From a checkpoint of a small transformer trained on Wikipedia.
Size: 14 layers, width 128, 4 heads of 32, MLP 640 GELU, vocabulary 2048, 3.76M parameters.
Architecture: LayerNorm before each block, rotary positions, biases, untied embeddings.
Training: 175M tokens, 2672 steps.
Each number is 500 + 40 x the weight over its row's rms, rounded and kept within 0 to 999. Layers, rows and columns count from 0. Numbers have three digits each. The size before them is the row's rms in percent of the matrix's.

# layer 8 MLP down (transposed), 640x128, rms 0.136, rows 33-139, columns 64-127
103:496472463509493600564526439555519528492507524483436532497465468470483520555494554507475487559619488514511478547516506469574449455492473429469460500506508578540488452615502471481504479492496497
097:441517553512417468538501537541558501540499541522473497496530510490445535512480492474412537499539492499481475527496504536469509408511487551533554489568441509443472572414420555551559547585527541
103:512450458520538532530521429527496497496466483505430429509509473442485495467420477464526531503507529437476444451508481508445531529555561426509580414505540464475542549553514553506498532459508482
096:436490520513484385554498499516534533599557518577469466452502520499474510485493508543504498498539567456516467519490511531461514506517530560435451505396481541584529561517483534528511545546553510
096:491522471458531510515489452415492438455439589525498454524531477488474436425568456448523453446476537498528532520521450580507534421512467554508469451503523506459439459481558489503493492473474535
112:439521522499448498467508510431501494495530505504466548445531500451501456522497497511490563552562595453574444422514539467432476495509582500490519536555425465525501487513427492582490538428521503
100:441490560497436522476452560442538563457471504525462506488535504431512539480505485476439432574480468412514516540508495586526540521525467517503446495507468508524476508423501576465483534550515451
109:472531495532467514532513484521510586558480498532478465463524529499423531468417460449530529566509540547485579523508525447483525481442481525569488405511491532522517485492526504454492532531490526
094:491549467544504482473462397502516458546572530528492463512500489552558503542433467482463503446461458438538543499525489498443591552509505488449482393553424557487509500570481522485498538483564523
104:558551479478465472485493398600552632480489464503493603526472566521506479506479427540477558450472473489540445459512523517545499456517464504441502492534543475493485488546526486491505437448544528
093:490480509549497468474474452488511392487526515469533545502471531471471488407470512499449524496447476444575524455458499441488454441495519447481490485505548615495514502500489525531434451451468523
101:492482450503452434520566524545516461521488487454480573584589520460502481495495534386464451462554511545462461549508484455468516489519514472529478492524519591432424486459524469541527496514555528
108:538541463529524568499490465494511537409494422474474538426478489484509478490474509448562516500570529598528464482511448476483549486580482483510511456504561478488503497503521462534544521476530467
099:522487436461510559498474536534504477506509501443478473545519565540427479500512473431493514533549451486553505528493467494475567468511561541547449483484537424580532428422532504547475410423509477
092:436449567460490567426478495508465436515517419497527517476486445520475509436507585477471477510517476493524512507535488493496464383498510558537504534532517549509525499491544517486510445419495496
083:454422453479508490529419506501494499478495491465495579498434535454490543418584493537528452498483536483481558489481510631567492469486431513534501522486495485582489586529531524481478525506532498
102:519536535419544562504476454507485436601492540520534489520515501454536488496534475524446486503467471538432518458550561407444433515582504444553453515498552531544518482642481411502515471537436595
092:465514495433530517544445511551517516499532524536414472529478589511454553530534474547512424501505527517483515506526506538544489523437483483472474540508564521456572490491508431487466544516501489
103:518572484469482619466508466455489510557504498493575548494536522495516554465518581529497415501532443531541497436479475530467509548456453422488486542461531609502428482537492469462490522536552494
096:466513511513554540502412427548555476448488532550547483515501553588474457436527519437589551591501457462424506529541480570464507514538460476535504509492472512483457488445484567522475529467544516
103:509444462504525509599449490548537505469472513518497425539538444502584537496527491430527526518478487496480525584439521489452550553582515539500464497479543424448489471502489512491506557460531541
110:431533508488468506551491545520443450476488511517559555490553533370442531471508491487479518556473476410484586491518455542503473498476484503531544491453526589502481523451526511462492560462517575
101:433476521506518510402533538410456605523524513464490492543500478468485522530561527585565516547503494467525519494470505543530450485474495451525425492481476513487431501527422498515506522462453499
092:513558423460471478564537522541460510536443515499573488532515510451531521485506482497570479433505460601449479498501564397475501511484477449517522487475429498489477473489533549544514555591461445
084:501564513494431504526453507454487546471504483498520474528548492520527487563565491494450461451497459496495465496546494568395488481502458536538518538496542454496478509517478512436495608452530566
108:516549512542521519522507487463531574576566503551519551491501457533468516482428474509483454502600548476498477543467423476544493498447462520402506512447517524456507491498542467494443481548507551
113:523421517459490481482541510478477516482485506480477498496454463475493511515504466494502612421542488462597489499496525500530485447417469487462501532480504446502465474528469536466499513575558450
092:476532414578505503531487589441533465478458484413472597458538459497525489563449467413591487477484543553597505484479509424526545494543502463518461513494526490490493494506474509469470548570521496
130:389534544464565479478473493488492517475456474504460483441479575421520494450539479499507442479494495517482487510541526546566489529543403487532481506439451543533458458464608433501534525536515470
106:445505482505474439471525554424476514511490498531495550445449524511578523580471543603457454416451439482530519512519508513446468518505515467476492515439504507533512489485511517520548485551465519
103:456491560531546532542507456476436487530521489494520473463425515522468582496514416530489425489539530517542577572519484495476520505519495506457511623483484474502507454522458521469464478516468562
099:462532515487521439454506490446426497590545483578544516482495479592585561494530461423554470481565527507539520424457518520476511488483467502462492578469490521502465487563505509463513535483516472
100:591495513475506500459555513502408453487487543474408475594517545404496494535488507440521507563523474510493572516540494570474549523544442560470549479500461466480516501495478547475451451458404484
102:513515554524507456467515494541498435524508520502456554473551511497486471462470470458436497552516482496432428554542498511498546489507486562530542510546539389502566524469483401428433456485593483
101:522499542462530488527439523492511551519501491453574487487545535409513464548469475530557511418553459515459551482603482468505534527460535485573571441503509538521479470517507473492495563543511451
112:539539597504494529473549574516462520499497490441502525486470441482502502454447502501435529504436464476573490485582464530491492396475490489519596493481466595473395523479504497502518549485500555
091:491468486474472440462479557485482470519513472468554540485441494483538508506464575653500529527598553544492478465591523494500455502497521469542511545428493452463519492521593514531462627525532503
119:553514519512514481477447466470497515474537439483489510550510517466504499552470511502559499582463454538616451515493527539544459532414541533470529526456555555553504543501442517534487473478483534
104:526405476507531470468450496542468507518479562470541500444580497509487437493480477550416517490546506560583476549511542501457573509503479539527528466487406599531484521487521479480537487502523552
102:549496543463498438489476463499555473519523543540522463412568499461544475459511543531470458582536476500476462472563501518448478540525529505470495506461550502514487459447455528486527473507519573
097:526496504565505521561510451475528578517515484453437482457448555451421485441490550518516486580497487484513408530434541502504527514424569494473486539535508455507513476494531516527504517492497554
100:425521497543507458510463479552504502484486510604573472464514508608454447506478563435479519571524527535561526473411482472487455515522493529493542511474505513532543533539489513485492424505516490
099:557483532484475510480497518513480445597550494553464473543484522566445522505472485484554553594556576434479488519455508526490436552594472567459541497613495463493459458531485516505482531535521562
093:488419489516500470467461523569463529552480438468595478502549509455477540522460483484441482519487456533463449534549500512525480521424482445496465491444547426532479468528566478501462516545535504
091:504481520454471477479512548472507416542538468443464482448502579451545517536442536549483450507496485532511518523470536451560457505481576459547516527445542474480571464477554501471477444452514415
097:488490486473461445485462512472533523486479485481502402541495506540506503485499503484544502525508569498466568551491490517447484494539453498464546513492608604467447503432437500494585530424410519
100:517545465502515523526499486490471438490401523506537491415477448495473477482512484462497461456526544513530525534520533523448538467494517473427466527444490507560489480500553469465541483381534498
101:522476526493514503469518458571475459450476531506499410510505480500496557534456487459483522494513474467512537496467595539492414490493589460549448554564522495412476450492480502526516504514461572
110:484503479519465468526493436533477460440542495485419467479524509468527427541448533464430496503512484497475544574534489459518519439532547580549452491465549548435496518463528478442539428456475492
099:450489455479515535589473398507479497458458563442483528479511503546529542512514490397584460429502439528538473492540461565539480578424474560509450528619535475484426510498523519515516537457521526
103:469490528564537515461489494487508463555522481557499536475526423435523508531468472489481505454461512461458386500481496438529471528579459555513457519422447506534533501457536484479435466515518486
108:433528504535512573486527487527503476453497548467534546550472484434503501512558518383507520530521512413520466451448501555527545468512471433478475493496462514470528463579522537515478509473468502
106:456458573430526487527499418481470512459557475536560491492469505526470558517536493531459501515523470504449488476449527480445537451561500502485524490447437567530455479501529459578539564551463538
102:455432541504450458531435480474592530496491530537585484489480455520535487496518537491473494535511489473521387524519480516505494495485511531440503527540575509489481511472532579471578500567466503
085:480454518534430429530464521458462545538466478547513540553443463472526498514520565515517433485430482462568500455484483533481530492450500506522456538496467488494464554455517498406523504472524440
100:508494426533578427515522480558419507411465495510551573550477485541521567457500480473540434494580453477456493540479530465479512563471484459436501494501414470482492507467529498437475515469605481
077:462445494489478560571465509513515518448514476463586558506436460505515454486499439493524480478488554510538509480460542570532541502513520496477477500506523471476552543553583500517489554542511410
093:415424521498484468464577541468545462470493510580474422458482555435519446500502510508467510467549490565533498513520503397505464494454537468516466505494423564492493482510503463501482469446558508
127:459486485566566518480512499430533463557480517564470529510524508452518458462493478540536453529541424484476484533502446473482480396526485458484482491486456493488463551546491499444498565597441518
093:473466530451467431430524569516555460473490493454495470477531495552534444486499512486461588592537547510549527583529589472509538492517428497484533489514461458597486446507530523477516479503459492
093:478449535502589479510543477422532520503453555462551503554528431584568579513521466486543440497514528509505476505509565439509505462479504471470535502483444438544515489547501488446506444488453465
095:490503497551476486484601522508492559518522431529553545570543473524484569496363466519485461529500416552456525501525498482484495561489544542583516554513518526538513525538439465496475458516573496
111:492522473498523499456422522492481460557446559564443449550487464515445459512456507492503520531563476535469510516613505520471528478489472536437535468505499411552540432483436539485540465472485564
091:479542530494462455496561489467510486479563479524514458495527517485565500479489490493509526509490497570447515476504436426538490463549587558510486524496541553512487588501454464563407490491531508
110:526502558559474516542504507487444543482526490603504551549506485485535512397476460431582533502523462516495477505509482552503512456436454455514515533524493476529472474578533482521509467543462515
092:453446459445517476534527514528466465532456502436451474458465490482499435463498448541486495536486531491421518524550485500467470562520478546474510575498453496526525563525504494485419523469423502
099:470553476542448534499532533551590449554526478483547457469490505514475495515462496544494579515582501501451486518451478478537443551494491458496465527494524487533543494485523504480532475517472496
102:515521482522511518541468418537585514538519523444529521559468403555511504520496454479495463428479528517505495490498543584533551513445440485500499495441457393483513529471564573488451557520519495
082:552556484461442521585486462507505533483521475451578476514482508551503445480566515487445480556431552488485508511491532537495568477494486511501476522449520508557422552518485538516487606544487507
091:579473497449450585488531537540486481596479543480574485525484521520511475466388443557492426476442487504625542482472533459466434513508520484502497479514483565522475450430492463507526441502442526
097:485492483531436548579468437468481551515566453563580534545475511518449544469531477500550501461434488493423510498470507448456529488475487540472547516527476494480506469518522507515499484505523541
091:549568551481499453465515453494499562480477489506483518486494448481480476502562526494510441500525465484468502460500609555498521457438471412469480579485536449476537529494444513478546542488439537
096:504484487476491546520474493395566493461566423496507497520428513494431482461469445483517549489437490466499479468503508462511517538541510471532440471486524528553458497486445427508487508450556475
100:551465520479470475588552581506489476480472518510510502492508571487527549507500499449433483502468466482508605498550517498417508580512473479407520529526517568515433534481453472568490483469538527
135:567473518478517491537496450555469430508420444479449518524486545457493503476532491479493541467526495521491554498480477529494539467530447546501561525366507515523519518557445423599512519516508455
092:502396426420526537456583513477488454517506466550502473491442508558460507525506478480452499540505506478506481575527556421514463493589516480457516485477485613444505491494474468441539475449529566
095:582543474495569520451464488454517509484471499546471512497486439485593506489541443487523490586518504503503453500492488580484541501547481547521538526502468538512541560502505592482516537549442507
086:554525504524463552526533498545548528511457475413504457491507444581519530528464558522471530550492491494529494472526492473614520480525555531488477519515451477547504593496527508532478481543499479
101:461528496480484498486501516486550510552494489528486542502415514519520554516536520529494480507534523556504523466464459543496517541456450455477476515500558466485498525501575438502429513511484454
103:461466524423500496523415475506518497446556570525551464402491529453517490546471502477511453464530494496516543481523481495517481489492491525485464491437451543367525478490524641498500555480540472
094:586485496513478531526525465537513425477466450495486571510495481486502527423476488471553471501500460481480478500496458442536548576530498466496494497524567501443428517550440448503560489557535448
112:407538506462471509562574506439584458435497434492591504527550500435465383441460495505514484534479530455554458519444489509511496505507480479557536514526507471484398505453508532484541521473533489
101:515438525476549519395437527466505525484555558491520471440572516542467503570489481493466469548567568487538424527490536575457544496477500466521520408550475477527521553442494470501513495495521575
099:460504489518453504491488443499521489522463512503503528554539524513493535561478551549477511611473494514501513536539469459577475524517633480471472537470450546435597505430528451571547435512503493
097:521450515473480490483477484544535434504459554488532466485527517559569503508510464435462514439446488569557518539552464514528511534522542539450478500552419495538512548468445401503592472497485488
090:480519452489525471556473428441509498465521566528416498509523501517557485470545492460515415506511511561485562532541535513494457450509504502477516526517549522517495554431425512494558524513555462
105:503506518452474433472483521498492556487564444490533471514598512482512510530505530416498543520548549609499522529509519526553465527502452527479502538523530542434491548500578498510466510454522453
079:567471496572471448528468529516426486540437484532556462566542470462481458483509574453422457516480541556467462483518504465537437465519465489517473456517458483490498458467502440518470548485536486
086:481489441525528524470562516491497438499552462499433553524531488453519474487493523508501497550511585453514484480460425503517462432491449448523491521513512495438511494524543502528440602601562462
107:521474452462493504470464560530574482477477554476478477458517458554495476500498542453481447485509409494560584449549514511480508434481507520433491515381586477516519486521471536533470519567502481
090:496569577522489557498501566502487450458545495486501524419513460510546547558500459418479515442457624506444514490502448505462426473478513553548531483414491480503524481485557478466563568495485471
098:482438521600507567530531570581515487511513591503547499496532515459479453527492562499534496444498510584547560415534528464588529529541543519523579478490456463485518409542501529472486528487483459
098:499550473511508420486490528452491587453505549456547422510546486511456522430489487455532525558500455561500538548471520524501519427508459447485468458552504497551445425427506587473452485532453525
105:569499506494466498499496532509591561543573515505536499540478504460550433469450472456504552358505532475525511499529530555498510419497483510516597478491483492513533459511472520507499537577499441
100:531544506481454459465504477472522519442510504497470511541458493498421545546496458572520487433534542501458573523455489608501506452527433534470500472457492533506499462452459449497487483428493496
077:405509476506428487495497483606487452536500508435488434554551493571498419478520492540434419442563507536527460461575477489513524537468463487507552486527498550508550525463435457492550522499592473
111:469545481529469511408498510481496490490591441552511526473507516514510463451557473519555513495480491545490452497541524602538469485466496503489491435428511575485551502515489482464541506391444452
105:472481534507475461466467580559529407523535492470527480487453503438561440482501535589483447458556437467501508449482490436505518482544507517575444472448457442419472463484516541502532441504527566
111:495567570489546553509544567490466497544462414463474512471486477462455390541474539479550591532506554564456464469435527515516487489585475484522507563508470556547482549490481534502494565502475496
086:379456516453451504498496525547524516565455514505542491510544485517458494478441537540518505494560517495453520515509460502434531418531467443488476490452455490538503492502479464526490454497555471
097:546502546528476489591491463544471429495450545474546481459439437569554572582480505540489404407508493482478518446526517502558516513480485546451458536486407364578520514505549479465510521471454535
089:524578454524499510489612488499468479453476464506443506507489508555482569567599513487463487527488544486537533552519511534573521497511487488527461484560530501555558481534544497529540584530495480
108:501559406540526538526483527389468493528521439486543481500533566428481523411553491494518517452519479563550475514481511505526465515514504463525504563527497559504569562459485494428477443501518477
104:550483419482486473509490456488486498502478519578492453480589537473490531507463441462534443423520522489444424472501555510451562533514530480506473497495521505520448416457519520546527496527522533
086:521562529534558504500581585508495547530501565508476473457467496500573454467510477508451540473501456531525468509446493397531530484486517474552493466558494491461504569508495515463527499464440565
097:549514510503450567511464508485502537450582557414425463475540457495493513549517499509552520439421482443538560497521565509506497451538461483558488494542533533448509509437492515495456615476525504
096:469532479528484503504495498477465560524491411492449506492509526447473467465485461494505502483444518424530489471501483531473483485512559473481570482490490550487508505440422521438519517475461419
# layer 8 MLP up, 640x128, rms 0.132, rows 34-140, columns 64-127
096:530527431512551509440499500542508528462540481531532444489465467451477540499518551507537536526481420440563529440467428445496454572572440522486478462552508474486513427459505510534528491456492478
101:424494530430449499461442628473547494425527532505528466496470557556539458493486473505537523528564524431441425596521508491513471513522455523469478519488510531539516462494478489492472569471548508
094:498534472509514487515480567529453490477450544550437449457471470466518516459566505446482524471516512446556562503554495516568455442483472538437478463487486540491491504432588562508539559517519489
096:507494479524475464590473539496502505493472504499461475533494495585510558494490489533488420543508465526503506512448508433468533624529529471455493509519454503552514507535495526472484490594496462
108:574464541546501434480515478449510485537461557543430499567378513432512481504496517473527498560493505529500517514521547549422469500503437447476550503508515408466526472510502497516550509501477510
093:480501585533512507466468500472474542517490536492481480536488485504434524568502521527484559510552470568463518509544526491504469519460498505491477513443567520489502463475492501460509525529493448
102:475563531512513492498530545525488515371485545486460436492516491451542564508540502528490455471486464526524486474522593503535553494476507502497488474514498491524512483459493472580466560491469430
094:530477547438486545522578516511468488503496523485515406454607503554514423425546487548460488494436538535496497524485512559496564394470538504507561475568494473477460514497509437512483491470458493
096:496477518509515541404418564521552501555499537450507545498443545504471515473601435450516575490520485509431522503488476454504614492454517539557543496490507409572463470460442523524492572487531526
102:454512546486506511478543596528525441477532476578493461509499489497496526535501526511521505456541508491428425518508536476580478523574469534579485501536463448473522456482446505439567542524507467
096:464483487543509484522527486488554507505470514501488493491609505537469516506447450440416548459435439476478514551468534573448466522490534580404521519550429471486445493514565464512538519473529517
109:483517524477488507522485500563477523439552528492495471527534458416549513510482515559513447546484457473464502479509449491522506472567461501494473510472549469489434499517494497579509555478520484
105:498495503529458487531460514506531462504556517505431423495565502477526518445491488459479545465519533445420489523451523470535468490552550516485506442549479572472466496492494544466532555480448512
098:486534540549543498591557475495491493546479547441546494516581553478486482478501537519524487440512517422540488477463486448497520468513507455462564479453502557490473484514443520451521534516413526
087:508481539498519575431490427536580499425474516541489506459463413474527510402452445470607518430526520522515423507526534483444507596514548422494491452450523499510500538497486526443565504539466509
107:511527523465438422476471465514548456491565445563496483507590509541485481508571517516557568556514514538562515481543514522420589428495448490494507500510438516536480512523494536497493472412562479
088:503546509541496421516558530525517461477519422445497468479477532562553442480449550433470488461567498483513430434427514486467411519480509603484494505578489545534481512557511593513487519496570528
101:481533499470428466483509466541491441549546541545551520508542527498424462427396455479550489493527487551472547492504422539471518523494531461479536522558488448504507511527433478542520494507506470
106:456458459470521491462534534411512542489518467434478475495540376455520495517452515560437490494498561527510554521482486487533540478459534506494504470512501461525501536616520401453535481487451528
109:519516424527359555505476495566512495493462479549477550518480485608476541434449542563420435461474506510479543453491543501516535466497473500500494455483543544510542493492482588480523538472463492
102:484487556451483560484448528475502455500422548515475500553522441475547555506450445498487406546480535526493505509580509478515550554650546534481453476530531478463499507481425496423575483522477549
109:476531435524479537559527451577534434501454511544507534533478426554529474492497473460439462484473526513477466500477512437438529462518507452421549552466498436462524465517519487427495498573565500
092:510481458501494478413489473490589472453545501509449484474473457508436455489516478519513490566470455489487490539517463536533556492443497534504527492532518450436563550504476469417536492471471512
087:515481425557529515551517493527481505483459505497513487449444550462486524466502505486549484542464484523509522496472502456524478505498533454422479455450550518509575530512465474523574435526473456
099:512505499527528545488477589472490589466475473466518423550543481507624544465565587516466540520567527521512534457512467521475505496586521511467483480439520541525464499442506491541485561484474471
109:491457534559524519515562519458508547514500492512487402489469513552536433500584553485447508529586563511464413428507528597482492530519497496478493437493548544530526577499508541560492465472506499
087:489509541489548509457482451569550528493490491533546533545517504426511524459538544466506575429485573472473483527565469516490558534505483490459486540518525561541547489424468527448488523461421486
124:394543563479534482481454537543491541478498482535546545491489491533516536476478481458461535507482405473446466487545462500564488395544501577499492435501445546540501468486545465478500505429480518
096:602530506545458529466482476525407579445535493522505478508535517492451487491421508466468491556521468512513477573515497474496545488465436497487518489449512514510494504505494490497491395561465485
103:505500457475479522485530452484537509504528509479444442526517529443437496489442467525438484462522517466464528475602442538570507405486545536527462498573544458486445501482448525466581603512446506
097:533498511478523497511523484489524546530432481499575456492531525445438447537474486533478435478529508435445481529488551522532448483498521504441439440555536553538530501436518523542515432522516511
095:474596517555522510538534541482486468405498463572494480471535482451519451508533523521400488541404530489526476505546526485540489467595544515492556496561451436507491488498466577488502502523487526
101:506535502550498461606496447464512558509438389529548464454512458443513515529500461479459500503496495528476473449430505547440506519501453509528499416557559540495520508512499467490512542588518477
107:577510544502481533513519538478505422434514508502415514505495513524574518494502442507467510545442485514465498496522521450443497493533532490516467394496449417468518522486520511429473452494558523
109:493534463510540462476485474547472541509444350482469520537471488469531513535543504501497567547500511511455544487532549534485505555470422529537419516552542491522518488548535537579501495541492432
086:495399435514553506506480486486456563575559488535504520499545511535546466474507519381453456516426512468487514550475483501509448475501556532501490373528462607571480506532455456511528452512490518
115:503441492509502467549465492566500539402455583514473446561513458460534464434550488506536466494552499482499460518469508496578555461429527431536582590527481501526498482442438484474526448495532501
101:509521520556459526581423517491489510496499533498486493507535549546587532542465492516552508537480549512562502501503426473481503444456448440483443452554507480511527490389442502441544469437523496
102:562523539551532466520526495510565488504511519582430462488546440491631429475481538535483463474471549489485542453515469449532550510562590444471469577448457440443433491489510517452529507507482488
096:462493561507405523433521527565437524516514489444528490481487433514465500489510512476519495549470491513376531557497574538540492503568504461548516483516602497494489475510476499495525430489489445
111:551559468494463570455569456500539606519522508456479525484459483528503479496482501503530506476428476547417414540528595500474574475526458523467484528510522491472498544420440489587475463538496489
096:522483477492568470507567527464454566475469543544540533492507449531582454484471495512486481431499505586467560459500538539450507512466504495495463540530558562529570510532472496499521494510498465
096:565522575435467493476610488495549433499552543522477467560520523463470471458501499443524448497504472503435525483497522548559585469532490595465481534542501489448537489453478537440549523481491532
106:557524455614432513464551510475569481499509474546461426497561558450523468476447547408470546461555451477485486474493476509506491488572550491518543536477518495472506481520403509457535484433553474
087:522480436553547506487529483484527552464533511534497471491511593527423513478542553522549540558528445493508494473455540461490479491437518540401478545531496515527517431468511569508500454492450508
101:469474529488486493499442429495543538557500488534510481514538499436568471381548513557475481478515493493385541492465451447546493560508488477513538518524585444463531531544480522493523555550528548
104:525392450427496461445499504429540501490500498549545443481579519520609497476483512503477506515515486449474552509488495478485535464501501489511655543494490561456504538563530497494532509484493461
119:501528549530490495525516481498516524524499577492491478454516546535484478509472498511504507495452516555567444453502513518464472434492410544453483517517555468523572560437475508473503490510529527
094:488535518508469539480430481491516439456483507537506476451508501534574494493512511489490534536497404440482521557499505511516575508506489521517517479516516553473454501528521523509547377527515525
102:542526530522496455506521551470554551536459481473480517478471514517527460476524539426511507433489440484545514552473510462535507510544496462557501504468486517465487547486473532561531475524477533
110:552469554416477446492454533498553458537444505452531453501540464569541477480520516403543455444519480501502460494449420486522483526482454503511485450573508486519450499542520533533484463518503534
103:459462457438515394436531494509424555449500470500525597549538573457518464492496456525556520598509498564514499454518539490507462509498536461434509502559479489518583504468438457519491504506498503
108:536559496484475533494447437485427498483563484493465530505507485470513463514446407503478492514558536603552465462453491486476481519544536518427525531526445403546450539493484444547423568485478489
095:466467549484545547514454442493502484452476566456478471502496556467554477478435540481495538538513572477446448486537520478552470548534524483463548456510554492542562531531528476541551465484516475
099:495587503554547527515504465529484469511497489585566471475485537508455468440536536536520525560504449509467455427526533508538504463483476586522454538472517473502553508506476550483501466497508525
088:500530526549555465530477479530467493490547561505402493474581573498501522520496468478503487460475511486379459464501529471535505427438495517452493544499460512528369487549446486483532465495525501
112:487495457518515568509535544486567466510465431526572419478582505482464515524468526494439477537465440534435477500525486428518460504609508523483510447522512471551591411519453509537548494427462568
122:489413559552489478449487536530498563475392541544518435574514478521438508536448476517481529478540376420446475523481468554594538477473447522442454466518541502470440463462517478506511517508540514
088:493489518448540482489485476494518477452501502467511438458454405480499527527395486496476467594486482500454494498569469527475535422492562546483439520614503502534439529456532499504494429506538506
098:478559469458498482495495485473498474488506436503504546501493517488520457458459559530471483549493531486494498616459476528468546538588500534494512460553507513475487485474513484508551497513578602
093:490452490561482583523522476508511542453439500440441452522414576471542506508488466506530535535355568467468508468548489574492535509468433459396513437455471493501537544474518571472505440507482480
102:460582524476514498504558446513522552463549518526570571546554492551477564472520481485487501539506416462465433478435555495449466489490513516523517496479438511542477484460499558561454558497460519
086:588511477503514547578400486525553518517465544442529483476484580528463518501529499458534475527478452480509516503503453468541494510564433426510527435560547503496511496517518456478521440521458516
105:581451547452445500510514501519478506501492468535486586477507546494507545529483451487502480511472510471560539473541479576528453546552484466478481467444558532430449512482427548485552571552515438
094:495535479474460525445470513513506522490485501553521552524453503446477571467454559452448491485477412456485485453447543466518530480516482528485447436490399538507504442540531516514575526487549472
102:463482518501503559497434504549465538469531523472510455483462548521517509513565556416498506571406484489538454479430560476488496479469508409516550472593498498448443499517464511490432512507450540
101:470428559479485536483534467546491548422448448476498518508507491482533525500441543493486566565490447485511493492435513514424489468469540575504520504530512574433520459420535459455495497584501543
091:475515452550554465436522485507502479443396514495520558504504494498511529492476451495463485459477473490522498513434437501500580505459519538568416584487504450480466487466453564497508548415458558
093:483555502488478535444486455512523472562459472465570489475541507474515527512501578514461524466579469471497457486496468465573529529579472537522498492520448534503561503440529588511526565495559497
105:495552518467550556512520506515485478511462509478515505542480458549494558389505462493472469511451411477525472524539402557451456453523429464529486472472469483509472444537433499525570489515524451
093:515445456470458530464530516477425468534508506528505555461496493578497510430461494514428492517478512498489488537445442537557471468507472559501501482550488592596512505503483457423482573489514505
091:488530570483487447521535512610540522497445496483567488596538459516476461499564435503485543561492558504421499506518499497576441510521560469477474518572479449478532509495525498504543469484408457
099:515478487556491428478485576521468413547528495500500510460553459462533483519527491549477487537501549490477520512425539569521492514543527511432417510549468552517495501547497497524534475575451532
113:495522525539441450557522455478502601493471583486509489489458498529517454513413503545502464505506525493527521501517451483451493393588519565466504566517492487537549519496517560458517495569516503
094:540478573564540408542441496475532463481488548465500525466441487550556482518500558501493530502469513433476527451528523447492591537544556466497457512467523500564543514496509487668536464549485547
106:480528556554465551478558495479485544492576472496527474451566541494511462450582497427552496450492460488462515567471560490486531510483485460524480549460487525558521529456536509509456421448564526
091:496515474449510441547474506474425505476503528588503483500507529520524499461507506504483477570503530524447517548419492451472468499468403494502444492480549520566543550487528494479529474439494525
098:485563508469522521608556416479568556490527466434507487534490562514489489463470469520521526410488480475518481550502496485561537510512538560525479558589479552426496517585448564509501490441557525
102:568518531487507537545519429492527560482552443516578482470449498454485484474482430517490512493445483527520510566500541462506532516516488486502484588548502491556548503567494542494491572529451476
090:521470543482547487488509493423554521473489478439553442511449471494503535507486460556433486508466525469533517509480505422444501459515510537513500522501510506568524512537617563499494483481525525
105:492493543481524482456513471499520438448551487403501442482518540550524520544525580479563513542493408467473531548465546510508510508479545459534531542507543493444433522527498486467537529497522470
093:447497499475492549450483472505535552502457471525509460506506451364479513501511528486498546508511478505486514467406504514535527450510473561483546485489521541564515472450505541410521445514507491
110:482406525482421564540506519534480497543523524521508541552527575481462470501509590440440502505495463472433449516463494531493527496526521519492461391607569490579470540521453574492470412414535445
105:521553478533538542521548481461491494468578431551449525413565459447476467463463510577502455530476526497467506512535491527504486502438612531494521459489468404488504556488501491480505510507531464
086:515464461481553525460565523493473443535499493483548490563370457539507483521395509470581536521448436481482470525517536517502503508524528487539489471502597431523560481485537503483487518516534579
107:526478466599565478496515514459581532450541583505506540504479529474483507525503510534497465546474565503519530475507518483554569472456511467389562501451530480449509427504508485428499538454461502
095:500490482518500479487490488448656560393495550533491496484481517534531523505507499457435428447508467532570486471496522497495581555537489520505492515481424478577532542526532517478526487487508524
086:564550533451462486525482481499525431439541548519509555508513428540519485476479478506547478494413499563446490481479511450548532487420557490539465509511475511476459546546463562482550462475542514
103:483564537522490507551442583520497507497525468542511482384467543483465466420490494463513549582465522498427505515457539479522529555553423456507480504526494488488505481522545563500506554559501496
092:424566479519448486387530468485502485511418430492507546552498537485461479534496593513462462536509476460530513500458535537475553488496461451466523503505532456506451555448535500501493477466413566
106:544476538426511497525490506544499574458460518580458484568560501441540506484522498517481463509415472472547473520495440468505503500495536509525422568514463554492487561587472536533531520436447542
105:526450480496488496498506497499537391458461481468494549490472456470540490499454446550462453495520512517438526511511457568492488518485588533498507474511522435510497514495564449548573532461509502
098:601501504576464495486492602571521455501499523534506454439473495491560455436476475501554458467479454552511514501544487530478477511493433503504482539492408529476502552545544560487531483482529469
107:487432518515538514616466495505561557530489508537495494492533533439526539435451524537471482508533486572486483503500503542574516613521489510482476442511512436495516520522436501487470496463450573
085:512545478485455537493444484471498470469542486534554506482444439449528530478503522504538484541534519521494594508524532525562517493526440503539447519513481449490508493464509480467425411520448490
092:556427525544499495497539481497531602462493524460475508515510430515499528478548522495513575562502519501544501448565467498511539484412434479515605441504520491592532475507487516494527541479422544
099:529504475486469609508551553417531449472518494483474558538501526448535465479474431586427492478477484497468559480464536516516493436543514532494490540511494459517498422447456509549495539460446484
108:461525566550510503517419495485488487448513457430455479487426467456491540482474489442515479520448538524526505524523548536544430438450501476469519462488572452443531542500500499540537551526544492
087:568543485519531483529473490498510546430524462527503455527528481418541530511568504512464453513428494552504474521485565454536449545507559480401536518496431478512403432458444513457478507457507512
100:466484505493464466489444555524438542554476583483522443477546529524501526457457442448495525565498489538548512459457529513511539452492438437525554425474442501509433552444474478507552512461499595
082:508517499447438522463504505573545539471520559518573448429576486455527561481510472437473526474450458476574475496487469507456459510470470527513480519556542512481454500515426409487550537534542541
100:459507501564539511491454472456514481438539521537526466515524488490473547477458525489534504472474491475467513508566517491548520586513562580469436566455457475492521524449490484435503550428566412
099:446473499492523517442494557438583480461490510475547486517499513497519543490530542496469558536523508576453428534466449490499526577496479455504525530478524537472515504533540491463506558540488510
101:513454487514556413519459436538546478542477443456511453499505521521490521537481482486519469472488521497484463521461498484471490491484546558467513477515479518509449532497471500490483380447502501
097:507433533485466526458511459556488493501444540534556479539464522496601507529429564574542445489522475473512477520549463514502506544490542525429504490483416459490486525525458551565524470451471565
090:559527443421533489491496505543485501517450520503524487539491518501530496508485553549516470492516433528464419511472485556524437537535451499465461492522451494514447533471511482467498483540597614
093:508470502482429518473494504472507489462498529531542410531631488538544500446437549550469472569421544563512577452514447536477508497500531426464508436485512563513500494510467505482521541441505495